Weights of a small transformer language model: biases, 206M tokens.
Each number is 200 + 40 x the weight over its row's rms, rounded and kept within 0 to 999. Layers, rows and columns count from 0. The size before them is the row's rms in percent of the matrix's.

# layer 7 MLP down (transposed), 512x128, rms 0.125, rows 302-329, columns 0-127
092,185,185,172,151,159,164,183,108,267,233,172,225,148,179,222,227,252,174,221,171,241,194,174,216,194,170,195,202,206,137,160,165,212,269,129,258,230,227,190,206,173,186,161,200,152,165,181,241,123,183,235,192,185,157,164,200,169,199,205,189,192,206,181,131,298,213,217,259,152,192,204,184,195,159,284,227,188,197,340,250,172,221,209,250,176,153,223,259,201,201,250,212,228,203,148,217,206,223,181,147,138,211,201,275,222,247,221,254,252,167,142,278,179,158,178,206,183,193,167,183,194,154,284,264,184,266,240,163
096,250,156,187,186,168,126,236,205,228,218,195,195,177,153,266,169,254,200,185,229,109,163,198,183,180,173,238,209,219,170,250,229,203,246,245,137,173,178,195,213,184,135,207,228,190,198,200,136,253,290,231,221,225,209,202,200,194,124,157,275,151,212,175,214,184,127,242,233,212,164,136,254,173,236,245,146,188,220,192,202,156,229,150,249,199,139,224,164,282,244,237,188,259,149,165,222,136,256,239,182,194,168,223,136,190,182,134,185,258,188,219,271,216,233,216,187,127,188,217,139,273,139,238,241,188,185,213,265
099,193,176,207,232,182,241,258,227,264,201,220,267,159,196,142,138,153,208,249,174,252,236,191,204,227,223,157,275,183,133,229,206,234,223,209,191,171,128,256,237,173,233,163,212,252,252,219,178,196,249,266,235,220,178,191,193,212,210,184,260,215,185,233,159,206,270,203,195,117,328,229,181,183,133,201,188,207,135,134,237,204,234,194,159,188,201,161,202,264,135,170,217,156,209,190,191,227,146,177,169,230,242,228,203,180,234,189,191,248,193,229,200,115,154,133,170,181,248,243,168,145,209,231,218,196,81,133,199
096,169,229,147,148,157,167,221,184,205,135,232,182,223,163,251,174,191,228,231,226,167,211,174,202,232,259,247,274,210,270,186,190,272,174,207,225,218,288,181,231,124,284,257,226,168,240,217,213,199,280,150,137,128,152,158,232,169,192,181,179,253,171,180,204,224,178,230,190,124,179,194,202,223,130,230,180,110,196,228,139,199,211,141,261,228,116,157,201,221,230,194,219,180,243,200,208,206,215,196,182,190,158,153,194,277,246,234,160,202,223,106,253,234,194,140,186,185,187,178,116,221,227,226,216,231,255,212,228
105,202,121,148,229,121,219,181,161,259,236,223,193,291,192,236,149,191,212,127,162,195,215,198,224,242,145,101,147,272,113,186,186,281,223,185,243,183,224,180,249,223,214,173,253,224,235,187,167,270,224,178,232,169,120,153,276,227,186,209,207,240,208,205,183,168,119,218,179,164,234,211,146,176,173,229,172,192,245,246,250,175,177,272,168,195,219,244,176,184,246,169,249,203,217,175,195,184,154,180,221,208,230,222,118,134,169,210,180,187,227,205,264,231,133,175,217,239,232,210,122,166,236,176,209,253,165,182,210
106,126,194,168,206,190,194,204,167,246,181,210,200,219,182,208,212,206,229,201,267,209,259,196,187,142,234,134,189,243,174,213,200,172,303,256,240,188,266,171,124,209,202,164,184,200,200,231,227,228,226,182,270,122,270,198,292,173,151,209,235,234,159,208,185,173,276,169,221,133,270,223,225,176,191,201,149,199,186,212,185,134,227,219,165,136,159,197,224,181,167,199,201,189,138,162,217,190,194,205,191,244,145,217,215,242,156,291,271,199,291,226,207,169,214,243,189,132,186,195,234,154,123,126,128,256,255,214,215
097,190,234,217,182,155,175,229,219,216,204,113,211,195,204,192,194,231,129,173,251,195,237,196,216,199,222,266,165,190,243,231,196,212,219,159,165,195,205,212,198,112,264,205,172,182,196,227,160,210,304,304,224,161,176,185,226,181,190,274,235,185,167,170,216,177,172,203,220,182,183,247,243,194,152,152,164,212,164,155,195,226,199,244,297,141,158,283,216,217,215,181,199,203,193,153,170,270,238,202,103,171,200,195,191,212,221,172,65,202,168,216,219,219,257,220,152,182,185,190,254,227,229,175,293,103,221,210,263
112,163,283,181,155,196,174,213,224,218,209,132,198,230,138,148,222,201,237,204,248,167,198,313,205,172,146,226,235,225,229,241,253,205,248,222,173,155,163,179,236,193,183,264,159,193,144,221,199,228,197,197,234,238,256,179,243,171,151,133,210,175,197,156,164,169,167,199,288,189,175,172,136,171,214,221,133,173,205,137,205,169,189,189,135,203,188,191,201,218,136,150,189,235,286,258,254,244,256,143,300,202,238,232,187,195,137,179,248,146,260,257,175,155,252,200,182,181,234,240,151,157,199,210,212,194,233,161,272
104,225,163,251,131,320,234,191,170,221,223,182,202,170,213,137,221,200,209,224,165,252,188,250,206,229,201,168,166,214,172,127,197,180,175,264,204,157,148,227,117,118,144,172,192,172,149,146,223,228,193,184,199,221,152,217,205,173,190,261,212,200,266,222,148,232,109,157,174,143,213,274,135,267,143,193,249,178,183,269,219,178,264,272,217,210,224,233,221,215,131,218,192,258,138,201,197,195,162,156,248,255,234,217,265,205,218,163,198,184,217,172,241,182,197,228,162,244,159,268,211,144,170,231,212,214,153,229,196
123,251,214,234,134,251,169,198,163,138,265,200,215,210,215,178,255,148,239,220,169,224,215,198,192,149,136,263,216,103,205,171,204,167,140,144,217,268,164,221,237,253,259,237,215,201,268,92,230,179,223,144,211,213,231,125,190,222,181,186,175,265,254,199,180,198,231,163,183,160,192,143,113,135,196,211,229,159,212,238,236,178,276,197,242,219,246,220,233,124,188,169,141,224,235,181,175,174,159,212,231,185,166,201,226,216,225,201,217,220,171,142,178,236,160,231,230,213,178,261,231,235,214,209,151,200,87,227,223
092,182,211,222,225,220,248,228,241,216,200,207,248,175,216,191,213,177,184,122,203,287,235,223,184,155,200,113,165,214,221,180,204,202,168,223,180,236,141,215,218,224,207,200,241,238,229,124,199,191,213,264,241,284,262,198,164,189,166,190,171,190,265,216,168,211,173,160,269,227,173,203,180,153,151,280,191,202,168,220,136,191,184,195,228,156,174,199,219,280,182,221,282,66,124,239,160,156,165,236,266,199,184,200,155,173,223,270,220,156,88,157,209,230,224,236,206,157,203,158,186,232,127,236,169,221,191,163,214
106,179,186,262,201,163,165,246,276,248,222,190,254,193,237,227,202,228,191,183,219,193,199,184,219,152,151,191,174,136,194,183,147,255,134,191,233,231,190,177,210,213,226,268,234,164,218,189,113,220,218,153,209,196,226,207,146,201,171,212,205,149,101,194,206,212,209,208,198,260,287,198,235,201,260,175,196,166,201,205,177,186,276,67,212,239,222,184,112,201,218,198,172,132,250,282,190,115,254,134,227,209,218,211,231,318,189,181,208,238,191,195,119,209,160,217,225,226,201,197,207,208,143,175,155,203,211,266,177
104,194,241,121,163,247,238,204,163,187,167,234,234,227,165,159,174,162,183,169,206,270,293,253,241,143,227,188,126,224,158,169,183,215,140,212,178,189,139,177,164,295,138,152,170,186,144,211,163,185,211,188,208,174,277,193,189,204,216,176,221,188,318,187,239,261,225,126,156,188,217,163,254,281,302,201,238,146,247,180,178,198,166,143,222,236,188,119,279,212,293,195,212,194,168,193,197,207,226,225,219,232,151,214,195,206,183,214,240,216,194,194,184,210,230,189,201,179,173,186,207,171,171,133,197,166,220,187,270
095,200,143,212,211,156,190,206,217,223,257,163,259,129,242,214,177,273,222,99,168,166,230,110,199,187,187,193,189,198,179,147,122,200,256,202,165,201,182,175,278,160,206,269,204,229,201,232,111,240,231,108,179,199,183,204,197,222,167,283,131,281,245,221,156,200,192,229,112,209,183,193,234,190,196,174,156,192,274,211,183,244,214,173,239,188,157,204,131,217,216,224,196,288,212,149,141,227,206,214,217,112,259,180,179,215,253,173,273,227,233,171,173,201,202,202,228,169,239,227,181,219,251,185,186,223,213,206,254
119,227,234,229,225,193,233,163,290,247,253,166,199,158,171,278,114,171,202,184,210,230,216,203,217,157,274,244,185,147,175,252,225,161,179,182,218,208,133,223,184,129,204,202,186,217,268,215,223,217,142,258,198,165,184,290,168,231,226,264,204,204,184,226,171,252,154,125,179,241,220,196,198,213,173,212,221,212,270,205,195,230,199,154,208,208,137,201,149,175,264,235,144,231,194,154,177,193,227,181,127,205,202,173,237,261,209,245,186,198,159,287,270,105,187,185,165,194,212,212,247,129,246,173,184,129,145,155,141
106,195,200,227,230,243,158,232,184,198,140,178,191,209,318,203,241,196,242,171,136,235,162,171,195,208,189,196,158,208,290,204,237,212,124,147,196,218,157,192,248,258,207,166,255,224,203,201,157,188,173,182,206,154,148,161,101,221,180,223,178,201,131,253,204,212,186,221,202,255,240,169,159,218,266,221,274,259,232,118,203,251,173,210,173,234,191,196,201,203,199,162,179,145,166,214,211,226,210,192,208,192,176,210,236,179,188,126,196,209,187,87,210,163,110,260,273,129,289,210,159,236,154,204,236,165,237,226,239
113,217,209,193,171,236,196,230,222,167,132,236,169,141,220,228,262,122,243,236,246,184,256,171,198,227,113,144,163,192,232,218,117,213,175,226,201,214,146,239,180,186,224,195,215,191,195,199,297,156,178,155,113,167,233,162,205,232,177,244,178,177,192,228,252,201,194,153,144,179,177,179,87,207,231,219,227,161,211,88,239,115,246,217,240,197,127,189,251,190,229,240,192,221,210,232,214,252,257,226,266,259,224,154,135,201,178,232,215,213,196,169,248,235,149,253,187,237,210,187,149,233,243,249,233,193,167,217,177
097,270,162,151,213,148,208,199,193,233,234,213,181,169,211,219,175,237,288,176,219,191,128,155,205,145,223,203,233,202,193,92,134,224,184,275,197,132,130,247,219,255,217,183,237,258,187,150,231,180,157,252,170,215,167,129,198,174,194,251,241,232,182,208,191,197,217,144,255,239,138,164,184,178,229,286,218,172,191,230,224,197,195,191,196,212,206,230,194,216,177,223,186,246,153,214,327,247,213,175,207,278,168,197,223,128,183,147,262,214,206,216,211,178,189,234,248,189,173,160,163,122,181,207,216,133,117,187,253
085,164,270,234,196,214,188,183,202,197,114,146,231,234,211,274,214,146,237,214,171,133,303,205,191,149,211,200,146,272,265,188,194,251,171,171,176,157,236,174,259,199,196,272,169,161,178,197,162,209,258,205,202,149,239,171,212,189,150,179,117,213,231,226,217,150,216,291,265,193,190,222,212,161,230,178,175,233,208,168,143,106,212,156,194,133,188,169,210,220,188,269,191,247,152,221,197,197,195,267,226,200,214,203,142,151,289,189,293,223,224,231,180,171,193,247,185,151,249,187,211,204,151,163,221,254,188,191,153
100,230,221,263,226,201,155,189,145,139,260,206,233,111,160,162,173,255,185,190,235,258,220,201,198,149,191,197,208,149,175,117,184,218,162,241,212,110,167,186,236,239,159,290,232,172,189,161,205,217,223,225,138,178,215,215,204,167,195,304,270,215,170,230,122,214,186,187,187,243,196,196,275,187,202,240,110,169,189,181,253,163,237,224,185,203,209,211,144,178,143,216,228,234,253,123,192,185,218,175,214,188,176,160,219,252,187,164,140,236,242,285,199,228,276,250,172,239,181,238,179,187,236,143,198,207,173,271,237
103,234,160,158,140,228,171,225,159,251,212,225,222,221,227,204,223,140,247,171,150,222,227,224,240,192,226,251,189,179,200,164,230,198,195,195,186,166,172,262,134,227,197,153,207,200,198,180,185,142,213,147,190,111,147,219,168,208,224,209,175,208,159,211,146,174,184,215,176,98,238,247,201,192,212,203,186,272,227,249,222,238,192,218,206,218,194,200,234,210,178,223,173,204,184,256,181,178,187,75,227,234,195,199,220,293,123,155,292,221,175,187,248,236,178,207,126,235,276,140,144,178,185,230,289,296,134,260,228
092,175,185,177,110,174,259,229,246,185,183,251,179,199,165,255,179,198,259,232,155,194,266,247,201,260,254,203,213,204,138,242,199,159,250,259,181,138,146,212,214,156,147,223,160,216,194,161,171,226,219,156,219,185,154,230,123,241,230,213,193,200,176,143,158,170,100,198,248,273,148,229,227,136,157,189,175,201,188,262,229,152,235,250,254,217,206,154,120,248,211,185,191,214,166,226,235,141,309,169,192,222,218,187,150,241,159,192,204,218,170,253,219,210,252,237,191,210,181,235,279,145,235,184,193,231,193,133,227
087,243,165,153,172,186,125,189,200,169,206,178,247,179,177,204,142,147,132,225,241,209,240,214,259,225,247,208,225,140,202,148,228,233,232,198,220,162,194,185,267,165,213,127,220,183,205,223,295,186,208,256,164,266,219,203,191,209,211,240,258,224,218,186,150,259,215,178,194,209,142,141,255,163,256,214,174,257,174,150,127,275,143,142,157,217,219,141,239,227,156,182,228,159,275,246,176,205,146,263,260,211,242,218,274,212,144,282,148,181,216,265,175,203,150,196,219,191,175,163,149,193,185,221,175,173,177,171,248
102,203,172,249,183,167,192,203,141,188,169,193,228,219,257,170,234,232,229,98,194,162,167,165,133,203,176,179,226,207,223,245,202,246,206,237,223,231,157,127,204,156,265,236,172,145,169,369,216,169,172,213,247,202,200,184,294,185,172,214,254,251,213,239,217,227,156,143,192,212,182,229,196,202,148,215,170,180,179,104,208,167,269,148,208,220,168,209,237,250,278,236,165,190,226,202,152,208,171,216,259,246,232,123,189,199,213,228,177,243,178,234,175,187,220,177,167,179,164,150,168,156,278,233,164,247,245,219,191
103,185,240,219,202,158,269,156,166,293,175,195,282,231,200,186,212,191,227,188,191,193,191,248,235,175,168,143,178,241,202,259,192,287,174,181,217,203,133,145,230,191,295,230,197,195,241,135,159,211,161,202,217,112,266,189,160,169,199,166,148,240,251,207,278,325,178,207,204,206,191,185,205,292,208,143,225,232,117,220,193,219,219,178,211,184,227,221,193,179,209,219,221,229,142,170,180,235,183,221,187,204,136,220,186,209,243,178,123,162,142,193,147,223,227,234,209,119,184,248,162,238,185,195,202,104,212,183,188
096,243,195,206,163,117,193,198,137,168,203,210,213,188,149,200,236,287,182,205,246,183,223,204,143,158,240,236,184,183,205,219,148,227,167,237,163,177,180,217,206,237,186,228,117,213,154,196,167,230,225,248,256,146,160,227,234,174,131,236,223,157,267,125,120,259,212,301,210,297,238,143,252,166,150,204,226,232,174,187,190,184,184,224,197,168,221,215,232,220,247,175,219,224,139,206,246,159,242,208,179,116,178,194,267,140,247,156,209,239,166,218,234,194,259,204,214,185,165,185,244,273,217,261,141,147,142,207,199
097,153,224,181,216,204,217,208,257,263,101,189,276,159,144,141,226,233,158,236,187,123,271,231,179,222,229,237,189,190,163,206,170,224,159,218,127,221,217,287,154,166,211,187,162,321,191,241,182,203,292,192,161,143,129,188,194,179,165,217,166,296,228,131,224,247,172,189,200,210,183,253,184,170,192,175,208,129,226,226,169,250,210,176,207,269,204,183,211,191,205,237,181,166,197,218,193,281,163,151,224,171,149,191,196,125,206,231,237,196,176,185,168,158,220,215,216,227,236,254,164,194,238,189,161,194,171,284,177
096,151,196,215,293,185,275,159,176,273,220,236,238,252,199,188,190,179,223,182,228,190,219,262,239,224,253,229,193,181,179,160,218,190,208,207,235,184,212,237,175,236,147,224,253,169,228,135,261,188,234,209,207,285,235,184,246,210,237,176,236,211,232,175,247,161,253,202,208,229,187,120,227,190,217,144,178,172,277,147,196,224,205,141,134,183,188,112,218,187,225,147,127,137,192,155,195,138,172,237,173,168,196,128,162,128,215,144,235,216,173,230,223,198,144,215,263,234,256,189,298,187,240,213,155,175,197,114,222
# layer 7 MLP up, 512x128, rms 0.145, rows 303-329, columns 0-127
110,165,156,146,238,234,238,161,217,213,234,186,200,220,219,247,230,231,154,213,187,233,216,166,197,208,171,199,143,194,249,117,203,199,221,179,167,193,183,196,139,202,275,189,191,182,185,215,254,205,225,269,237,207,228,177,164,199,273,188,191,225,250,285,69,202,232,166,218,144,211,285,217,255,160,157,164,230,175,221,166,205,178,256,218,182,264,250,214,70,196,209,216,152,265,157,124,244,126,186,147,170,186,200,290,194,195,223,175,183,167,222,224,218,222,250,202,226,149,197,205,119,207,150,165,174,201,246,209
094,176,273,218,264,177,208,149,224,197,254,226,131,210,155,225,177,247,181,129,196,250,161,236,171,203,264,178,168,251,242,215,148,214,216,147,129,170,248,189,173,164,234,155,196,182,180,163,233,233,164,137,243,195,256,208,235,162,166,122,203,257,153,222,189,138,152,239,180,198,181,155,165,190,267,246,158,179,238,134,177,205,216,161,163,180,221,243,88,199,187,240,202,165,171,119,215,227,255,252,209,209,151,253,203,124,187,195,195,198,191,180,237,266,288,229,196,234,220,171,208,223,199,232,235,238,235,218,289
097,240,127,179,205,275,168,178,222,189,258,183,207,185,188,181,242,192,241,155,193,215,192,127,208,220,178,200,219,167,214,238,214,163,197,183,92,257,210,218,142,264,192,175,136,181,154,208,275,231,222,230,176,295,203,159,167,148,267,220,168,229,223,194,207,209,248,239,178,206,172,245,163,148,216,121,193,222,223,183,249,181,142,226,264,196,226,163,182,123,187,220,204,242,164,165,106,148,194,203,211,206,204,221,214,169,205,124,184,227,257,290,168,199,190,249,228,262,102,255,228,192,208,192,225,180,133,255,154
105,208,246,255,164,146,183,250,133,204,189,187,166,166,187,176,194,199,177,252,230,215,188,288,178,219,270,243,249,210,187,108,163,184,201,179,186,187,175,195,161,261,241,218,161,195,120,198,230,161,227,238,183,201,231,131,226,164,174,177,196,216,176,189,222,182,233,206,232,217,179,275,115,194,240,209,194,262,178,180,134,324,222,267,206,161,134,209,176,224,226,202,191,211,131,170,229,158,249,172,102,219,179,133,236,203,184,205,217,241,239,306,166,212,196,164,215,275,223,145,269,193,146,170,191,217,196,182,228
111,283,221,202,142,208,214,261,208,246,223,126,170,225,219,173,247,203,183,209,221,133,206,198,225,229,209,210,173,235,201,124,193,184,217,189,125,294,177,197,190,146,184,203,216,255,174,223,204,252,177,244,170,246,189,201,202,138,184,186,120,180,215,228,231,208,233,177,201,205,171,180,187,225,233,194,220,206,200,236,269,253,252,227,208,186,179,135,164,186,252,258,201,169,136,283,152,136,277,82,124,166,226,179,178,168,197,199,176,196,142,225,296,228,280,198,199,264,203,176,165,163,237,248,186,151,148,190,152
097,234,117,192,178,233,194,246,233,208,208,190,189,181,234,237,234,209,191,215,215,187,169,203,176,196,225,174,166,191,215,99,248,184,176,215,132,223,258,174,179,264,190,216,274,104,159,171,245,278,176,194,220,242,240,211,225,223,229,204,176,154,186,200,131,211,182,147,169,189,137,266,221,263,217,108,202,299,216,209,174,201,163,185,175,229,239,225,117,163,217,198,200,230,244,287,243,153,201,194,237,185,200,228,337,206,240,172,174,192,151,194,147,176,145,257,129,190,171,167,203,142,212,194,189,195,149,200,224
105,221,220,182,189,176,164,225,208,148,140,262,238,202,253,139,210,235,203,210,173,247,165,197,189,244,237,198,183,192,182,149,172,208,168,162,181,215,181,235,210,185,310,216,157,191,212,302,224,206,187,267,251,205,171,179,264,174,131,215,177,215,141,219,134,165,208,167,162,106,216,265,184,192,228,217,204,195,204,127,237,240,137,154,122,173,253,263,155,144,200,201,155,288,158,182,174,140,180,163,146,222,216,239,226,216,219,196,240,221,271,241,106,200,212,246,232,224,218,189,226,127,201,159,222,174,209,270,208
105,224,187,214,183,158,209,155,228,209,131,224,207,181,242,232,132,197,242,152,211,243,183,208,261,286,211,182,154,210,218,194,200,195,256,177,148,145,196,257,191,272,234,201,177,232,164,238,234,195,189,229,174,203,197,141,146,270,107,201,186,201,198,240,218,210,214,183,228,183,125,185,180,198,228,256,208,200,196,188,113,193,235,142,188,185,172,225,137,194,297,186,185,174,263,148,197,211,203,127,157,139,206,179,178,201,217,253,200,173,174,205,216,180,237,255,287,223,209,189,312,155,226,164,140,134,202,78,210
115,168,224,193,121,273,188,144,128,214,227,206,179,169,136,199,237,193,221,200,175,238,223,283,199,235,219,210,136,222,180,168,274,197,225,194,231,151,293,91,195,199,223,121,187,199,115,231,217,256,182,257,211,176,188,239,238,193,214,162,228,218,202,215,182,248,250,247,253,162,255,266,148,187,215,202,157,149,196,126,159,241,141,248,125,189,193,245,225,211,187,191,160,193,195,133,212,214,202,161,154,207,218,203,269,159,292,252,236,221,165,239,249,164,162,182,147,236,191,172,246,202,205,187,205,180,233,231,191
091,268,216,192,211,156,198,208,145,232,218,210,193,155,171,149,226,216,179,193,167,172,167,219,151,186,258,265,158,226,151,193,209,188,218,207,186,180,227,202,235,203,201,254,107,179,145,241,182,167,225,224,170,159,205,201,195,208,226,151,145,259,182,186,171,198,202,124,141,207,183,237,253,215,277,140,220,207,221,275,249,157,172,202,158,231,199,264,201,173,229,148,184,257,279,256,194,180,229,164,95,152,134,148,129,217,227,186,270,225,289,245,204,264,166,264,188,266,176,189,218,187,190,128,218,169,148,247,164
102,191,227,66,190,184,125,123,148,149,214,220,161,275,123,209,221,207,159,137,193,277,193,242,194,162,162,158,151,246,150,194,243,183,248,208,158,266,262,144,227,175,236,223,221,142,203,191,214,225,211,160,184,152,195,261,162,181,213,210,242,147,211,161,205,170,162,155,183,181,213,211,225,238,212,257,208,214,242,258,242,207,169,285,252,147,244,203,201,228,170,190,201,226,227,210,252,223,219,252,222,197,208,156,183,165,160,221,237,137,234,182,247,192,220,163,195,151,171,236,278,227,244,142,168,189,253,116,212
108,239,240,219,227,178,163,261,258,145,227,184,216,207,192,208,192,161,209,185,178,190,179,167,133,271,251,149,162,224,188,187,154,271,175,194,210,204,296,180,138,200,226,245,171,150,158,235,195,176,142,238,201,269,164,227,200,166,222,127,192,197,134,258,204,140,215,262,242,130,239,321,142,241,182,158,216,162,213,201,154,161,142,205,230,205,259,202,111,142,146,211,235,232,253,174,232,199,162,135,163,182,162,180,267,231,196,150,208,202,205,257,193,222,153,178,205,255,164,199,227,195,219,174,197,238,246,247,233
092,190,209,163,216,253,202,170,237,189,130,163,177,253,109,209,241,166,161,254,155,229,218,288,171,168,135,222,204,222,215,300,256,176,226,171,219,191,171,226,87,165,214,131,194,202,200,195,276,169,162,301,225,204,189,165,228,156,235,159,226,159,187,167,208,228,235,193,202,152,230,216,165,232,255,217,219,197,164,201,227,199,181,281,175,240,225,268,188,190,200,172,220,170,191,192,221,224,166,197,211,266,92,159,157,142,152,271,286,197,215,272,274,216,193,177,216,221,251,170,216,189,183,213,222,206,196,196,189
108,139,196,206,139,245,151,211,229,162,260,206,203,268,142,247,297,247,205,187,142,188,142,217,197,230,96,198,159,185,209,166,181,164,185,209,208,249,220,161,250,188,322,201,218,243,183,165,168,210,167,259,169,197,170,154,176,211,178,171,209,222,178,231,145,201,163,239,178,223,112,207,173,141,258,242,191,242,248,255,160,216,107,269,189,202,201,195,186,160,208,247,268,182,184,260,184,224,153,276,257,201,220,168,201,234,160,209,193,161,206,242,198,211,126,214,188,202,137,216,133,242,229,216,253,182,227,227,209
100,228,164,155,216,212,108,225,176,226,194,212,253,190,187,248,199,187,248,229,226,175,212,176,178,216,171,257,199,233,125,235,147,173,238,145,181,171,236,165,180,285,329,233,137,246,275,234,232,231,215,202,220,162,198,196,307,186,193,219,260,192,178,186,233,245,188,193,143,202,143,228,216,198,151,196,234,217,204,224,209,209,187,232,200,156,124,168,188,171,205,177,259,219,246,187,199,179,166,200,253,161,223,187,172,116,246,210,233,173,221,263,177,254,249,141,171,238,88,169,143,198,177,152,151,186,160,141,231
120,226,97,192,193,169,120,179,261,127,217,254,206,175,233,225,230,327,217,199,208,235,120,180,176,274,235,271,238,163,196,174,237,178,224,131,159,189,280,188,170,214,232,162,180,199,213,207,157,185,224,245,207,237,174,246,239,196,217,177,211,222,153,174,200,213,235,205,195,170,197,188,175,204,191,162,184,196,174,201,234,330,47,224,187,192,248,193,179,265,223,182,224,237,140,158,163,212,210,188,171,200,184,221,199,181,170,211,217,203,222,218,190,247,132,228,202,185,148,160,278,181,201,233,200,188,266,201,153
100,133,175,197,222,185,152,266,247,182,150,143,192,236,184,219,253,182,155,190,237,221,220,228,172,204,198,205,176,166,191,188,249,129,212,108,153,220,291,164,218,179,201,197,153,192,175,258,213,187,225,228,274,204,227,257,145,197,187,183,210,204,218,172,199,254,158,245,207,163,233,191,220,196,129,127,109,232,239,260,142,203,210,233,221,133,176,150,154,182,212,208,295,166,191,204,136,150,183,270,210,105,213,174,225,259,215,211,199,248,188,139,168,252,266,214,213,169,179,188,221,274,214,214,127,165,243,154,230
086,249,149,141,177,189,170,147,241,193,265,180,165,170,173,157,268,232,217,207,256,221,209,175,207,231,183,219,240,158,230,149,277,189,212,250,179,253,179,234,199,200,185,203,280,176,194,228,209,232,211,201,150,233,210,196,199,213,217,234,268,138,211,187,151,202,203,124,223,182,141,151,190,219,206,233,161,211,224,248,269,233,205,172,190,245,155,183,141,185,250,264,225,134,258,166,170,150,154,130,202,192,238,208,260,239,135,190,147,226,150,181,186,209,238,173,159,234,50,186,185,234,257,243,190,108,226,240,217
099,224,198,165,219,188,189,266,190,224,190,158,167,216,126,178,219,181,175,141,190,191,159,233,274,190,163,188,262,281,247,263,227,163,187,181,224,238,195,140,216,127,241,287,171,195,251,250,209,248,236,184,229,255,211,122,221,233,283,200,215,201,122,237,162,157,235,98,183,236,79,227,189,224,206,259,188,239,225,229,225,190,187,198,240,235,148,215,241,237,237,245,234,178,259,178,162,237,142,211,191,233,281,167,210,203,177,171,197,170,175,228,159,161,190,168,118,190,196,193,165,193,250,239,197,139,190,186,191
103,201,228,152,218,185,189,228,216,165,223,206,254,175,91,232,278,238,175,205,218,250,219,205,166,230,143,235,136,203,142,219,227,220,132,180,207,192,164,109,214,178,207,217,215,198,211,144,274,234,208,189,261,230,208,249,242,185,236,179,233,215,215,176,170,243,189,183,224,246,194,162,198,191,177,248,104,233,245,175,162,194,144,227,296,159,279,155,217,131,148,165,280,156,269,216,165,199,228,238,161,209,127,183,181,130,275,216,233,174,259,205,186,178,235,151,212,233,158,215,216,234,144,252,189,148,218,206,178
094,207,131,166,238,231,139,216,210,186,210,162,165,229,197,198,196,277,130,206,230,193,163,166,238,154,162,203,178,211,306,185,197,232,181,154,133,251,238,191,181,211,276,165,253,237,233,180,194,162,221,232,209,206,226,192,192,198,236,197,234,163,252,273,208,214,275,129,196,165,189,222,208,251,239,164,181,302,215,170,181,219,152,123,152,154,200,242,215,185,228,210,257,150,254,202,173,220,142,298,226,143,205,251,276,192,195,191,179,215,181,161,175,184,107,248,230,208,149,158,130,197,165,225,217,157,203,266,228
084,239,215,147,118,110,225,143,195,178,224,232,163,207,92,166,210,254,203,168,217,169,210,290,155,161,173,229,141,233,179,189,173,183,245,247,182,136,187,198,239,163,233,241,194,148,156,149,205,190,226,174,199,197,202,157,170,208,128,152,162,255,212,168,209,160,219,201,177,168,221,236,169,248,276,167,194,178,235,236,307,142,245,241,215,178,218,278,181,188,228,185,145,232,180,168,230,235,215,213,164,185,228,164,207,159,131,220,258,207,150,186,177,302,202,210,238,300,219,176,228,216,271,219,213,194,197,224,221
103,285,267,259,213,218,213,122,194,115,240,174,173,218,188,270,204,243,103,138,232,188,126,234,185,133,229,261,177,190,248,170,233,238,268,227,149,175,210,149,142,243,185,287,174,195,183,194,216,214,149,177,207,312,208,237,202,203,236,183,260,196,173,218,88,153,277,237,217,203,180,201,169,213,232,153,175,250,203,225,245,211,188,199,183,165,222,175,201,175,280,239,188,128,209,150,198,151,197,242,152,223,217,214,176,183,229,213,220,221,193,183,180,258,177,193,175,174,202,183,154,239,145,244,180,233,208,223,215
106,168,215,204,201,171,151,284,199,228,187,236,249,225,218,165,245,272,137,118,156,205,241,194,160,270,227,290,137,154,202,107,145,159,268,165,176,282,260,179,164,232,204,168,164,195,146,237,133,225,190,223,151,243,208,213,243,194,206,170,203,191,164,190,194,165,189,242,216,194,184,188,214,194,203,254,232,166,214,197,182,214,197,221,165,278,201,106,134,217,195,192,183,133,129,193,167,161,206,219,169,186,203,162,162,189,239,135,276,186,239,276,209,197,206,210,243,211,228,197,249,218,175,280,173,236,287,198,203
100,166,208,222,169,257,200,284,190,205,280,193,226,216,230,210,198,178,159,150,256,269,182,254,234,228,224,203,160,235,263,183,221,169,184,178,173,208,291,198,171,238,242,144,223,214,84,190,268,189,214,290,166,242,244,231,218,193,153,195,155,191,184,244,178,135,215,203,148,206,187,271,148,247,137,229,135,197,233,142,159,270,147,244,175,208,213,143,119,170,246,168,196,115,153,232,196,204,170,189,221,204,265,214,217,207,186,211,171,159,175,215,202,202,194,222,221,231,193,155,145,111,231,241,231,222,235,203,242
094,231,198,163,135,204,164,200,204,103,217,173,169,239,230,204,188,259,192,200,296,202,217,216,208,251,193,199,216,225,201,158,158,187,194,183,148,201,230,203,160,237,151,173,278,215,159,166,253,184,183,207,151,201,235,197,228,246,209,185,271,193,166,282,100,204,196,235,263,211,207,263,273,220,263,201,232,247,217,166,275,176,185,232,226,216,245,192,123,255,130,223,240,189,211,180,175,156,171,203,101,152,186,159,256,225,147,179,184,158,234,195,166,238,208,194,184,185,175,141,261,177,208,285,256,111,229,169,193
091,205,181,214,174,189,93,234,231,97,153,167,210,217,228,136,243,192,213,240,189,216,181,224,199,111,124,214,224,215,208,200,181,236,242,169,217,183,188,190,179,166,260,208,198,232,175,220,217,186,169,164,205,180,184,179,222,225,182,130,261,166,119,229,193,236,223,145,231,184,247,211,114,270,199,257,237,255,158,238,289,184,148,217,268,198,264,223,215,198,238,224,311,155,135,196,198,192,222,173,156,182,146,207,221,180,202,235,215,205,271,140,263,224,210,213,169,138,165,258,110,191,214,219,223,195,200,240,175